config.yaml
d_mlp: 320
norm_eps: 1e-05
positions: "rope"
schedule: "cos"
Each number is 128 + 24 x the weight over its row's rms, rounded and kept within 0 to 255. Layers, rows and columns count from 0. Numbers have three digits each. The size before them is the row's rms in percent of the matrix's.

# layer 6 MLP up, 320x128, rms 0.145, rows 133-269, columns 96-127
101:129062140151181135142105079129125091119121136116140094108169122133101141113161114151126107133138
102:135115142080127118144108116162117115110132111140087162118141153128131125113097134168101113185138
095:133146152175145114098120150148109116057108151096137121103142160144149124105114148175143182132093
102:182080140147147117144131103101117149155147109153169167162119075139128082133107137137114122098178
104:093145109088156122152085107097103131091137088109146089155132113145103156090086095137120140164122
101:134133144109070137110136133105106134112081109096116108098140134112146123127127135122165144107087
095:098147109143162158177114149111121142151161156113098080140174107146124156116101136127124143143143
099:136150121111137135100123128137137147139150157167153083121126095122134138148154112116087146141106
102:132127151131166110100122129136093127124140140072135103161115154121129146089101130182136102115120
091:162090118109119136180129102121133093147116130138144117159108126164126134139157125136100141111118
099:114092123083130105088162157177110119114102125121109140108127131169126095139093099127145102123099
098:161142130124141155114114117111115133133132116115128152128098092134123186128131126139127126159158
100:121110148179145097135104113148073128147123106149081128132141145137123142139112150135110122139112
101:136159137164159078102123158149119136145133141107106100122140083115128106109143158087149126108094
099:104132118089171142153171134142139071146084083131133122117154102148153122169126146118127098134131
109:137121145114129156140141118135116104149121154139141113108157118113168097108138132135133193112174
104:133160106120101141116141142146122142143117140069075157136134140150094131108107121112153100163132
102:120147122089099092128143102111152132164128114124168152156117110186100127138125137122124091153123
100:099138161120111150167129072114126095123103139140153145111136081158176120120138122122150107149150
113:142179150112120167072158146164105134114119138138137102143101125096099132104157145143127101121121
108:104157107144131168170067118113149157078122064133137123128113135103136143119149157144150130124187
106:156170152143136142130107148144104120133125122127117137159114121140118127116127086099114155142085
100:118087140087119133136139093134114147125132125140106104137135125149087115118088099160141120123102
093:139100141172120111106117095122102093192123113145074148126106144154116063126128124120193118127105
090:112143131113118132114087122137147119150094137191118124142124116102102143145104057078108130102150
097:082104141145112147127137134146133122166141107130104098167131096119115071100107132160097160111125
105:120109109123112135136124136109138143099132123110118130168083095058096122144112135114130146132139
095:096135146109118113153130097157140146113097147164179115136144108102131136143128134102156157123107
100:148150154095141118128158190126134144074137086149123121124143166095118098118125145150127146125137
094:140151094162142118156109093145116122147106133139157125116086131103128122127128167117137091132097
102:135155165132124139141142121155145145105143128123113141124095105074152125126104151103113122164165
097:137103152127078118156116125145149139107141146155117138123127175174104108106111149121127093142138
095:111122120142107134083174105130139152131101106101116105126128161137120160128162155166164148101145
100:100079144118114113149144160107126141110131137146132111117107114149150100127116121137171147145114
100:093125137138122111147146148138112140122107119106155102118124147144136138116114125094139107112158
087:131128148090117135125128137098136079068111129096132114119151116126159110152130130116137140085110
107:159145143150135104151131123106163089173127143144153158127131076092105158125112136155138145170130
097:142171180112159122157063140173118096143118097136144153156100135114119112123136098131119133125172
106:102102139155134121142160149181157135163149153155132112089154138150128113111108106136121156187156
102:157131144106100096165098085138159133146163132114131146177094107093162099122121156149128084148091
095:151096111178135112150147091138122123151096147140149115118109109164108130136095136141110127102098
104:097209119147133158131123124120092141167129104125147147161129153097139094139173150135108129117164
103:158117128111122109142122124076130154097169127159154129128117094108124112145139155118135150110166
091:177112132100108119118177145105164103137101138137177131117141100134134180121127140126136153112145
091:206108113122097132125167112156136092142136124111098132117146166134127159090108114094156113112132
095:128125131143153143121114121131148144132106156117168144166112148132175138128101124106112147155122
097:099109098116134135148113108119131111140180130108135106139134090157092113105101138115133182126164
104:153103092104091153127127115106101143104148128162148191120106132099103107106106101135112130139125
097:115119081146162114110116148126116132101091140132052114128097193143122112106141134083103134113153
096:091108137122148120144097159114126141175135104117143126101135112104091105119119161102144131151142
106:150132156114127107162159139150105103130122132127158126128172139105148092141088141116118121071107
101:094142119088091091129094153123120137124127146122099121157105136066121116159126113127127134128126
090:092161160169122151115106129122154129110138160088119113140090101121125085127126133152146109106108
091:110110122165139135149139102126140132109073136117139131162152124166120133104104103109139122083152
108:132197125142149085079127151128154134147177086171092125140156157158133133183120131144143095128113
092:120122108122125121144151132135145150131119151116123159165160115091105115106129129107129127147078
087:104104139130096116120148122161144112110175183125168119116152145130149139081157113147138142065146
095:137122165191137158141095140107115137094123100124170128123134141137137116109120178135086179099123
096:138088128142122106095107129139123126132150121109115122139114161119101104122105186164097113116106
094:135132141146126137086117136081136129123113086096074105110098152101127128155137131132128108098116
086:130127138105156117188093186133139151096130113149166148144136124133136128140100120099078159097162
094:149088136137151163152153164131111093104093108121137170102104121130140099136098094106155125129091
101:112144119101092134174199152081137135116135160152130143160167155101090120130142106102156140155121
117:150097181113132149144127109137133142110145100126122094110109162157156109119131139090100133109152
088:126148125111097087137140109158142117138124120091112158168091117119126102122106138080120132138114
093:077160078139147103148137112157083114141125141122129125150172130118116111117123131153158126153109
091:130157118124147103174137151168108104081156146136120161090161154113131138132143153118130141110106
105:143098123126150129127113163090163140125104117116150136121120103096112116147155154179166137125138
094:145134141155107108159117121111128111076149127143124154146080142115127100150121153123155136117131
097:098129070118092098160146126103142153126158124164117147097106167097161122141144131170147163147148
109:133150130143149146096147125112137135137120119102159111167099124118121117150145158148168163124132
097:127162079095138099140165124125173136149151084118153155144124119154095140119112115125132145145113
103:119095086108114109153162115125141167126138136129155135148101134112159142136101091147131100149113
104:094160134056140168148118151144135147117151162125141139184137151169111102162148102142123120101118
103:123111123149122151088109125139096067098141126141157153153132066158112153121096148160096145095138
097:099085133169130141137123111134105128080108178129142121128162132090099173118083035127116148140161
106:111114079159110110125171140084119077101134119118133113100137092124128162151172127108156155137116
102:128107159131114137104112083118156151103154106135128179144143131142115110142166141101137159138117
100:140091145124136115105121117144125156120145132145155123114098135101127178134156147140090144117136
106:153142150068150143091104136109101151170087108112047151122123098113118141146133123125137123138083
102:137132119092083163158134118169108091133100098129106119187171146139145161152132125148165150161114
089:117124162122175126145100112132129133143130111094118110134126093133175122111174134115138128147122
106:151100134162138140116126143130135152113088122117108148133160121110194095124141126105152129113144
101:182175129115085107200138167149158118135140099143157133150102173133137105154137107085110122172130
105:159140125173131150139131124090165103136102142110144137124115073069138125132085124113093103117153
101:132133142154127116101090121126112132125155128173116172137113126123097118130093125130158116124149
111:089142060172133134161158161146123111131147128138149130101127125140101133119139096134131119125127
104:151139125163141108149128142138140103187133157155119163163164118136141142127102121124156153107137
115:149126152168121124148076153130125121129078063104097131102135160099146123124092127169124087153094
093:124135135097106148115091165172123119147146174124124144121134125084127138133112106145169085127152
109:113133156150121154087114112159103151100111156129124133126127096184135106103075140125113133081098
098:184130126070133111117124166107146110129088108127142134117167154145137097129120118134162109110160
101:166143153151131120114162076140125149120168104132149133107149128164137124128112105150166129122132
097:141123133105083135101128100108080081081127155155171184119138153130133128129119106139107124115158
100:148091117161128128167099130093144136089125145104171125088133113095139154108124096144117127158149
098:097136097139109136114121056096167128149125111136171108133116176159114142097136118092183147147128
101:140121120125109106092114171118165096094116069128120113143121103104143145112087086127122115127120
104:167092143128164135094142107128134104108159174127104121147105138121161163114152117112130148113144
098:136131161122120125145131151110128154174126184140071123113132166139120091089142160072163168156133
096:144130130122083163133099096112117152145130087107139123145139143119118079130128138146126125095128
100:125176109107152137118116120158115122157146102169192159094155142094154155131131168119103153120139
103:088087114188116142103103139119152130183141140115128095093136114115119125108113111101150130145119
093:106127146127107096168110106110150131122141156086099138111183077104124114148080130140153153124129
097:110152131162127078112134133143132095124153104161081139146164104093158136088126136100181158125149
094:095103109154159136117124123146104153148157086134138077154086120141114123183099144139146129107093
104:112114201159110126163107133109162153131132103135142180146159126141130102127140138131129121146102
100:140135092128132122096114110123148127102134109111152124154192126110143147109105127125156112151115
100:100131132107134166143113114105145130147109130114128138101168123094113097141131130170106181094125
085:107151145129115120142104139162120125077150114137153137113119123115131134098136138138119108175167
099:137164126106116154098106149144107119146120105128121110154139140150131137126160175150101130111099
098:137143099105111146105142147141122100116151141135195143092146127109096172083117138129175131131123
105:141046110160163102107127103123136135117109130119133121109087151132125145153139103130162120123144
096:098130057094137152115131149112139116124135136114102122127116136092111129119147124112117123138112
100:100105135117129122120116174161126126146162112092155125111178142106164136123094109144183143120100
106:129106167171114130087092114086083146132131117184107180100196153120143135106154144118113133094090
103:112084104134093081138128122124153089104117109120135139115094100109165158146121123135140101130108
092:174152137129097085118145133137120154108102157130130127150122133162119137116114099087143086165126
102:112124144170151125117139099155171104136110087121119140128139108179114136137117122092108169109135
094:092114124148128131133109154110138180156141103152117149099080147122131112138149125093127142146158
104:121112131143072113118144065166120142147125140115126154111147134146106151129122128148133115099114
096:139091142159110150113071103128113117143123161155138094154162123098119172103103072108165083110070
099:138137139121148135124120108123098110089134115129147115167171086153109080122175114143140128123127
103:178127124124137107096101128119130062098134107115109119130074117131094128161125131123132168136143
106:137108116126165219170112101097151139137120112137148106143144102128130109142153131140144132156107
086:126123096147128134123133107155112152175138120124116141137140154173141096094084126139136128144105
091:142129135149124166143127142123163157127112098100103133162138142160130119095120123109088088070093
109:119144157158128131150101131142150093159112175138123106123135151166133090119121123120080153160083
107:127143141115104156137146167140125141142156128154122095085122082085125118131165171114119154150139
107:096147108121154101148102104133127109135151134095122116107175112106162158107118117148165075147112
105:132125123116173091129131099166139100113132153119081100157116163120091169094137116103113109139114
108:122118138145157145123120113114130118146161116138119128128143097129144190100138154154131103111150
096:086140136121105077145090128134115112121115154139114117110122143119151110127100143102179198117186
098:098135146149167108108101123091159159128151132112110123146134053134145135091183134147122138153127
104:154086111147146129073124147184113139112162157158101172108100136171105106146118091133096163103117
095:128113139090141133104128085129080095095108133166135126120098130126080137111092161133138174123152
099:120169152125130094166105134098131184124141096148130112129135113135137115111087111159097126125107
099:132101122113107148151094100088130121141136101146153122147144098125102135101111111119130099103146
# layer 6 MLP down (transposed), 320x128, rms 0.14, rows 133-269, columns 96-127
102:128144128125091140116131110126116091122155078104120058115151141131161149126136159096167120151081
099:146127114104116113120114133093160141105131115143175119104120136119150139135137124146095158133119
094:148164118107127147123105137125130117132146152139101072152138110139149138172147123131140096135101
100:098120097136129166077110177128137084156145125147155090095087088142159126138146157117155118119130
099:131149150102105124147088172166127123128167117107114119133090152142124117121072139132115112180142
101:119149170097120143183067100143130104138159128117102140130143107149141090106160112112123134112144
096:102097165171077156090120136127108140148122124115147140109128099174117112168127116118144163147099
091:123149143118154111171117127165083106133081151107083095107138104145140112077133142152137136144153
101:105137091110137165088112134152146061130147127130096116139083137121144154168123125150111129135179
101:127128148109098176131171143101140159156110136105143132161123125094134122133089086120122140152112
099:153137121144105159119063122140109114133152105097158125106073115148170136098105093118123132135104
102:165144097145086063151169153076153174104123128132164111121107143105115106136139139143094147084115
111:135121136159144121105077130148156171141089138120154151152130130100108126102104112108136141129113
104:128123132115136094132154120156079095101133124100126160107154125138124169107147135170148097117135
096:116158120128141146116122114141106158146157174131090135091110167137124134121162130130114097109142
105:121149075148134125150118111111106113148125116139090175137178172106126141141119124166145132156205
103:159122117130144071108121112100164137170133117153177103105108103091098095143106141094101121080126
096:133141169110138136116117156138117138105084198159121155120155149072143177122111119135138121127153
105:137114132202155152147111139164107111137136112130127111078135116134127124146174070120108124112127
107:128092144143117135085173123126154132140112153157139144150136131201118141117114128128122148126131
105:133163132086126129095125133161125156097121119124101169125116138163091108136138124122144126183146
103:122115154142110142087106135147141162116104150113137122088092139113094138141172159143132147097113
095:150133121091094183122137132101135068121178119115128188139144100125150159110104126116140142171116
089:099120106111131092167113102101143124100163130131148122110177145143130114086096141162114069097166
087:136141105116078117168111102094096145120144096082124149120130153133104117131156113103080146102089
103:130126160127181172083101139125156141144115168122102123144123138133067086149105130125111129100161
106:134095130123136154106118119163123095116135115130128143130117105122157163153177116118146141175103
094:131128124135125121073097172084146131149136110138104161131112117130120145133128149189108140132199
106:179092142150136085117131081102136163131153150127127113127160112140117135135154082103096117118160
097:146092146191109081201164127135133133114115116130123166094143118155125142150090128105119162135124
103:143110116114098147157132103127091087108130143113089175169104188113116090132159159117165129153123
103:094166140147104112104161122123132150105136140147094123130151137090120089127120120144132163131104
095:118103139122092123145132133153136173144142108120136154119122138151133136153169128126108102128122
097:135103171109080147123160152130165137105111111084117137145142110140150078125134134124147138147118
099:143145110111125130138106112107138143147108157114110144154100160084155114145105137151151146118143
094:135090146108134089100123134118186163163145132159121148171119118126146125136156124102136128165146
096:160059122098136145141142175129118144168127092141164111126137146125132121119154154124144089157140
099:139145130106154106140162132167137103126161143139082092118114127149127186135141119116136120153143
102:075153119167103116159117168131121126101133118070111144141120153116091078129155113106123179140102
108:103182133130129151114094127158108125143146162128142098136144089132105123158153136156124114118149
091:116177147057127141131115150153144177097142066145159115115108119136110119163177144122127133162152
097:156063116142179091146146130127134119125147075178175130128158105120134155137146146100141149130123
098:159083124141124126175101106085123151167107166142109108141158113142137110118123120145146117126134
097:148144124082084106158106097119105097114117192124109137158159089151084117129131144091155138145145
103:111113165111126089125138133147130170105114105123147139134149129099113174102154191130143148122112
102:124115117209130098143128110121076115084103116107144103088159128085123149122132126134095162091106
108:104156100122094136098082083129153153137098145126131147090106136139117096134077110131142110100109
105:156090138155148097094152163134108140133149135121104108161137115109143147135077120127141124092140
099:114123137096108171138166125185150145120164138131148150138156144159110103103128110079086115090130
099:118150148121177060143097109129139130100123121145073114144127142124095095163116136109103133092143
096:073127167117093127120128130143149137160159120160107140119107170121110138140107131121117158134114
101:117161118137172125133089127130116135136111125127126129134133108088111105165135117119117140139179
102:133103167112120130142117142100100131144110117168155108146152143150114143102113169133151149166089
096:124112142155151153158134119152124098149123148132141089125119117138119152123176125103126173152109
108:161135118113141134135113128118107086134098082121122175096125080132101143137066140150160125129156
091:118164128110152146113084147149146137131153125116150113134104134122120145143101112140142112137172
099:151124134107125167113100093134153170115134171071121113128109092189159139158131167135131192128149
100:136174101122125099154099092118109158118168101109118068126135127165083145146114158128093133106108
097:117112141093093138118125134148112087149149136146118084152146091143132112143109155123121083077111
095:151101111142140080103119105165121124125083131148177122146115117146135121164088101124094130108117
094:143161105098082132124080160141129127120116113140173155120108108123137146155109124144134165133126
096:116105114116147129143137132094104145153139120146122122174082122127133120143141140171154114099110
108:108129125135134105080122129150130127135182119120122107127149101145109116107110141097152142111115
111:120131125093161126139134079130132121109138155152182171146157120139142110130096095128152143104100
093:187124121156147128144119100136106187139109145094137120121163131117116082129140157149131139158119
096:150073137145128081167145128117096145154155136130165108138148078142089101134166140128107127150146
087:103164130115118174089131104150145143076084095152124087139123109174096164133135136178193145130117
103:137115115152127198147079126124113116074111071155116171107113113128102096146125126146120130112160
086:160076069145159198109094138165105112164113131133166141120154106135152123104126128129102131146147
087:107101089135169121112116148097128115124111143166123102119140096127155171149118147120136109114122
107:102130141153132126153121163125104171123113090171179148106108131127142117139147106097102177099097
099:134113123151141194146145142142119106154125119119143129171139133124147161119121122152121125122116
097:131129118139142088110147134118113106113116145093144107107108174107145115162145145107121113150126
094:120242137065101092117145101119144141056184141118116175156110152124119099117151129146096125125101
102:124122114188152171093144176115137102099146117132135126119137110117117111126130123139100121102165
095:117143112106131165126122113111122087155118101151153144122128103165082114119132165133125089156127
106:112113141076150171144095141137142132125145160111083185126137139137168105136115143122132082152153
102:168157101092148125113157154151131117131102127082138123113144113140137138127117174102108080129124
100:103145160140189115138090133103156121109127157159131158078153140205106154114137130107136098129153
108:108142129120150130163092136127116137103147135077092152130130093113107136141084139129174134155132
109:131085053163142152112143114129115143082130127091103130102123134075122101162119127095134166158116
097:174131153122162109098135145135124120128113142129132125170125155108157122123147109156160129103150
103:136130113120180120129128112124095106129115139118106120120137145085125189124123145130157159151139
099:116121132138118171122135162090079123137126125143108122180126137122065155136080101155089118158154
099:134116105152150159117129130145144154141122132142167125158120082151162152132140123108099113121164
100:154110134107143077098135116111122170132156154122137159125085130126144105117101124107127131122090
111:203125126127148125135178118110099135117133096114141120157174097130119174156130138135139115094172
105:147126146124113130121068120122120134164126157165143111145149152099172132138108098134178150089132
108:150128130152106120128140116147135087113145131102150165118139117139130124115079114128166120164097
107:157157175161130067130160121117123110099164087119119128122108176142177110123118148123167115092119
106:107149095126139109116141123155124155085161118146116184133142141109174152067162149165126110133096
098:127143113134123156166106124104121095120124157131154148110120137090112142121082115110097148117115
102:155160193136111164104139154115176121110140096114098137161144151094175160129146104133124148131144
100:161143128127146152118129147136162154143098110102118063096125119142130102127137137125126177118127
102:105137112110137148156128119124085168137116129092114107188128130145093176099142078107110122154152
098:157099140114097139144103153161116171140090133148118135104114081130098113138135181120143129126084
104:086144094146095141131118121117095108131128070127134205140120114117124080119112101101102124138182
089:102124135115121082122154125119104126113138135154115098151091115138115152154142154141148104144134
096:160121127146121136122106121122099109104108089128161144127143139141120141118145146163104130172131
098:096080166122141135149124125148113069175120113112112185146107170132118166175135172120135140157114
100:154163116140150151148134100122128148094132103098116125135089142089119153126116159157140111122075
100:128089146149157177150124112099149134166095158111121140150099150113135164073092147139114120095143
088:123178131191094165110135126126131053083073077113116123115147134162134140145131120162137156121105
093:118113147081121116131145122127124112188154155087120118106138125111115043100165151132162097121096
096:159116135157129114106119125129114118162113105122121102147120137153116139122151127108151106141148
100:171146138129137116111102114112104082116143108071151158081152131120089150119135141139156149128151
092:152098131142130107175092128148146129167130139116078095123137138097129064115121108099166138092099
097:105116117142118149100150102099112127113113148127113096108137123136119107141139150119122111088070
091:156107158133109120143134152150129195110077096099137146140121144200085102138111123162064124128106
104:164125144144116136132142100152140120119137165119070110152093115121098122137136137138084126102125
100:136118119134165094104162101096110096136120110106148133115140182157150102150137116130137118135101
098:147114153115107125142137148168171182113139120137146161149105094125137124127132123141112133127109
107:133108186136152101110133152160098127139146155132113087115158133117118130161139132117118117163140
103:142103087154132141127133132116145163112112130173090121116149117131150138120117133114116139106149
099:141128133105129152137099141097187101142108183153130080107089174150112092160112125115148122160122
110:130100121101125149080158124135101151154086138124141171146128093147108110132173141144126168068160
103:117136129082101122145145091114113116126117091138101152127133135118140122096152111158145155110129
097:131129108117123113131102134134130192130144136162135119167117072093159131107095139131110138120115
091:109107123147117119114107153152094121101137151132151130124118146155085111115138127112138095121127
105:140131133140092091071124109082129122151148111094126135142125169160077124140080154121127124091140
092:085145102116151093146118134128167129148108080142123092112110136110080134145137109133125114120124
112:159097149145136146113089124098099138162168108108150132106132158081154108144150102159103112096100
102:140091131131120136133126142103155132113097125077145088102107123160078113112070123128105164134156
106:150141117105085117111130123145164156110102110127122187130100094147135140164099102162120142139079
092:076158120118132122134114096125156122170109089100116139131119144110148142156149141118164155105072
097:148190141162098138070135127100126138098140095117104143102161127143172145119153125139112108112110
108:088120086098095107101108122123127145117142114078115143115121121147107088126132084116159093125117
109:103102108102139108110100139138138144117169122168150165100118121137115147126060151100115151105108
103:106125105090108132115075120130136090147112136109161147140156081111132166160119116082168112142141
107:104143124133117135155136081156124134114129119181116128097164077118111123103122115126141078101140
105:116127119115125073157152160152103097160165135147160114157139106117153134172126145122159134071102
099:124112138169120117136154143139125153122125117147129119169155125117156105129139106177121124143103
100:102081113115127091133167110119143145107156124133125178093123135133114101109117127089126088074099
104:215114109078109132149119104105126152117117104151148142111155160113169150185115149139161149150161
097:167183128102094163097136131124160098139152114136111174113110157124149152123119120115133122153142
100:115136128131133158114133153145160159141107155162139129116134136165120138146099154156104104139173
097:148154116110152100139124113151173167115130159140135109134136157150134091127167150092105122125122
# layer 6 MLP gate, 320x128, rms 0.14, rows 134-270, columns 96-127
107:151125144167107097139115093152152136086136121151138113113151114153120113139192143080098126092176
091:140120105083090104127114139096155118093127155137128128103089099139112074139129150188131170101139
100:129127144167135115100138130105119133142091138127119104190079128134162104145132133135065096145127
106:135151123099172121107074113113173105115144096114140113195125150092125125106094153136175098126130
101:141146114129105152150080130138096098129144106142135084092146100131130107143151119096063138085105
089:125120055134065141133112124105142112129185132106127099174133107125136125114103144104141104146129
092:072100169144144132149132125136134157075074128113113115174116125128159157101140142166176133078088
101:145144127128126128100090132129117105137173123129103132131135141130083137149161098109180101110126
098:081159133127155127089089121153130093143108127153129155164135115139123128107117136122137148080172
101:108173122126130077161105112132130117117122135116128071136147116139141136118170170126122111091102
103:107132141154146093116148107122139122105134107146136123170123146153112084096129119115164137116075
097:163153112123120161131116112145120179101124122108124124149178134129115146126129125129090134129098
100:111172164121164122111141128136141144169196124106086104124152122104121076130136110130150158099127
099:142137143144166126101146104144144151103126099118168083130139082127147134138127122120151125177124
107:112142087137126132114148129117117122136145145126166130096097127148110140117136153168152122127068
102:129173147132107155108153186058101163108166116170133117124086175100170142108111136104120125133138
095:140109128107123122119157104104142107130115123141160114136148104121090111108114160067137115118122
096:147138096114132106128123155126127148129146109081115141096124132118160154124070086105168132088167
105:136165102105101094110143147114109086135136117084156120118151123159143129103140116118116161137171
105:133139113123155157152099131111144127127137141118197089106109154156130135111134121103075135113153
093:139151146130110137131100104127107095153140106111125131138114150191106115121144118147183155132106
100:104145084122113128121152114133127131154090122117135067125133119129154120130161136142166140140111
102:137067103163139140149111081152115128105130089134114123116118133142136108092153133088088143091118
087:110109112173116108120126116146095127091156137162138129156146139140128105071100180141119103116092
093:141162119118114119160116144110120105118159134116162126137158132085138136134134117097163151186110
103:114114141109124169140109086143148099089163116155147093143112105117154130111154126140121137129133
093:135097163148093111105127165134132113064121128138153104108125148095144134102123137136133140117122
102:127133122161102164109158140141130114125118114102100135126058151116125128118131100135121144114174
103:143154126090097102121131175136154132131132105094118129087114157112143088162111147125143097120118
098:089167118125142129116156038111104114119114091142097148150138105142117122122148098122130129132139
104:147155167141078165140112157105164132101145137122105117113111144174113146088061138096110140156149
092:130119120129209094124133132113151113075107162144147145119145126141121139049107151095127126137114
097:094166113147124118122071114151134109075107094151117086117125129123127120106076163115142116115094
095:100103115092120095196114161100139133122107160085131124124154116126162125113155108118126123147170
100:132107088129106128122164157132104104133103100073144150139119120093144133153132096106130158133083
110:130088101146159117153115057115131111119136134132087152140119165140126147151149137127121118135093
105:109122105165110114133146122151135117124159136128144114114145111105150153143119169092116116080139
097:115115097144096114108128120067160088115145167122140147186139112124122152133118122137106117126132
109:140149113078130113168102083171106113112125144136158142136114109123138123118098114140120120138154
084:105087136146140112119128158130130124122127091147090157153153156140129121164126181116112135130079
108:134134131123120096095122129122157097131125108155097092106165126145128148107118079126124120145106
100:140072115136157125140098101108119098147138140118137148106081143067154142118126099162113107096084
093:143128108113117132140135115126167088119061128112181153123173089144128150089097157128106141122173
103:134085104107152117107125114115155072107113102139169132111114134190132132166151143138133131074141
095:153160111104137144148147131146155103121140112125126130123141126129118169139145144144101099085159
103:143078090123129101145084090101094109127173109142121126181116099160129102119130130150127169148103
104:094162135144182100110105082112137085114142125111103106150130110186166151116164155119127132127103
091:134120134121143117108082104145101154103120112122151117119131102096145167113098147078092157122105
098:091111132183124166107111130165124074134162099081114111131130147105120129078150092130128127138158
103:111120127128120130131119133132171128084089101116176128110160155106175139134116136143125101130163
105:151151132120156054119100096129135136159143139163102130116124137191132112114135107124127080105069
095:138150135116150154127158134162168116141125126073159126137147119143135095118138141138137105110127
095:120106107106116141138106127117153155100130138132157144102136113089111088118144153116132132124119
109:132129076136138097113089140103118158091132103164098128156125138099095149130118099159135118139140
095:113141114128128162146133135131149124122111105119082150138135094137138114127112071126094128167150
094:144141096095175120167111120085145104096127123156108118137099117106052148112129167109128134158111
094:101139159100124132149152074133157121161132152130098111111149126129140133144113114095123067127136
097:121136127117192138139108095146161114190098151140159115071135175142102106110124158102174163138149
091:108118127156164125067141136087166138117144108123078045074130124124155112109126120114129113107121
094:116133172135074108132118109123187095168106078116132121128104118131112108116090080118133126079123
100:185121129134088132100123124130178089163136106110126133137125150127108140120176158126124179129103
101:157120146151115128140161150124120082097151162118128144140137204102118089112138125091121134142123
118:148136136133126112104141090101108111177158129126131132129144150174162103126103122081091143149146
086:134131132155099149139140103105083090122118141158120141125166147104193101133172106125154112137112
094:070139121136131142094128142126107134108108124169117126095163142156135130103148140100141117116113
092:061096081101136152158135115119111121136122115138121110136117119112174106096133149133117092169129
096:113163129148133151164107107120139118088125152088119155121129131122174155132165110143142098149104
089:137132126100160153133128145098140155127129121109153135143123193118157137180172113149127099171112
093:125105124153107141098155177130148134145133146112113148127164114125166139136090097153143133115132
120:103121088138113158137129129107111144143115106123132088112116113109132115128133104121167173108109
098:113129130142160114134111094105129093163119110133096120127101112115141117121115140115130105095148
097:113153139116170159097166117108153158146101089135151147135137114150117132140116090102126167118110
111:152091125178115095118137123123165110189091084127115085085109120132123159085166137135126147164132
103:103183104156103140100111096163173114130096141158147132085147106108148130104112107114109150188146
098:122183110139141063155111106152099114167107104129099122094105115166119145110110153166088153117132
098:153105082142156124148130111089153124146155140135159111148107127156131160128135104092171126151156
097:166146148123146152133159129160124116144146128115132134116105148189183124142153074141119146163132
097:129145144116110099157147131119099160119115136133125165137138130138157177099106093114134153095160
105:110138139102160095125097129120124124133133110149100151144139126156123111117108135104113058147132
099:091122186168117153122107127137172151099139133098143124139154104158158127125100085135108114101127
093:129140120150155126099119087104160138162180083107097134113128109168146144162137102113118145130120
103:126147098112156103148090135156108097118155112124133165124104155124127142090156148142118088097100
098:134135062137158133147145110124172150138117147101158127109115131156148134104152104099161108089100
109:113150153139100116096088073129136103128135122131128165155146103150157137119118108162108137124123
107:108152115184136134113146141134154130103085122119121113127129130126167102124143124129139125142138
098:149113149122144103109136142143128140113101140127098143126168138168127076144120126092128108128157
103:120138119167138144118141138117158106151140133173107154139150130108159162094099113119148132127060
117:161137120141085103075128162093124104154103102110154115130135165119147109106110124189166125138096
099:153126147161139114157131074074136168079121072115126098118101137124090128128148122127109155108155
098:144165144091150109161128116121170125151150086124147088117095156093110135092138200156156110105086
103:158124122088105122130134107139091058062100108134132137142155128156199109106145115146130118144101
099:076178099103118121163155117129122144143106121128123079130125136110126151113130125151124094115137
095:126138171138115104184143135138163113103133091106119082143145134092155192124109143140134153137132
097:099142165102137120094112151152137098113136138165127130181133103158132116116113106117116117085143
093:130106129090127186144140084096157120168147106085193110135117152150117123123108103097164135131082
098:097132139102122107092097139119174110114141169111174109149103116145132122132158095121130092150136
092:169119118075109138115163107098156103119118088151132103124093095123097164119134149116096120123104
104:118172121173109121102149134122148095138103135112136149148083117132159136166171169119102161091118
103:117114169137093108154140078104172118143104115114145123128126143098141103133116125142150134096128
099:111161110085120077133073151127128122125128098111156082125054104096113145134137158130128085104104
099:078166126159136142122090108167147084117139126138122093139143138130128119152166128091150085116122
102:127131098137155109135128114124171172111153096114175106140113098144128150121151135148124140082122
100:100129087151122116122132143098131072138145150120114102116133118142165132135143166146162137119130
095:125119137136126121122118120163117107108123073157141103178110133139151126119120098121143122108138
102:148114132138118097140111129198144112086111097108124099089152162120141191129117111145149116141161
102:114100131167113095122126113108153119125123104139142130172110128084117124080102081115134118120153
103:140128122126129159130127120084125115123113160095113183127135130110149043136123175157114147157105
094:149126108087101139121137146128128122106135125142140162123104138125117159123142188121159107152095
100:106128134108165146135090085105114165137144120124124094117173087125179155151157128106141112120068
098:128140120144139134167136056128117114141146119133117130149129148149128093099111130109100105128113
102:101173117098124104117117153066144141126103108169140111143106154137137168122159143159124117070117
096:097135105092132121122129143109146110085132145107109110154138139108099135102112096121079106128101
098:166125144156090097126117130149168047104163132115122103125149139126107149122143134156159168130110
102:113102166135123124107158083155130101134117119114178118158112116122121117133127126093110087131121
104:118124142101101114112128156090158133121138108123147099094115124133162135127125144121132140092094
094:127116158143085110120144131123157161138142146139114130142119109089110141099138154085109126148096
102:059121132150137137144106173111148087156140142149120135154121118165180071100121135128123167128141
090:147117121125140149151159133114163114155092120100145153122142125116183100156105133147147100168096
098:080155174136131071155149140114127133119171126118147100107153124139141141138120126104104148156142
098:095075105135080090134097079163108133082164137106116132159132132143144122152127144108100160123121
107:173146134147123088149164156106127142150129138131156159086122173112170152141101155118115144106136
101:160132101122162135124154134125120107169147118125152122138134142125145114114133130100158134135119
105:176122118112144128139129111120121153114104090102134059090159154136116078133119130116074127124147
091:099098148143130091146133132124146106176149144136175138097126104147136132129119083123094149131113
099:143161135133124105105091096121116158118102081101118143116150163140150132130112122142099181160121
104:105112121084088123142092116108163155088152152092130061122103113105151103127122102146110153114127
108:124127150125118133146131102092157103158117128157138112143084141111139141140072108134146113102106
109:101149098127167147178107109127135093184139119170126096148138140135153137140151095112148144139111
100:125167141133094099127121148130146150135150108121143146099153158179099154169171117104145184087115
107:109117102171100072110168132101121114132117104153086123061152121116142099112127119116090160135154
103:133156165106135152107137099096165135145130114136116091121131101168118071120130123108126109151104
097:137178137121137104135096144121143117148104095117088113132097166109129161173149103170139132152102
102:139147145113162147120128162173152090138153091104099160115119132122141077166140094103122133123148
100:122152149131133094118086106118135183136127132169136119089130129109149092144089101126086133144134
096:119144084131143091164106106107129169136168120165149140110134118105175132136114113133099093139095
099:104152128096088120112145152122154116111070112157154141100114108096120104110153121123140130132121
101:106141139149141130155183131106106092120136090063136140103161159113145106102160125119113159119115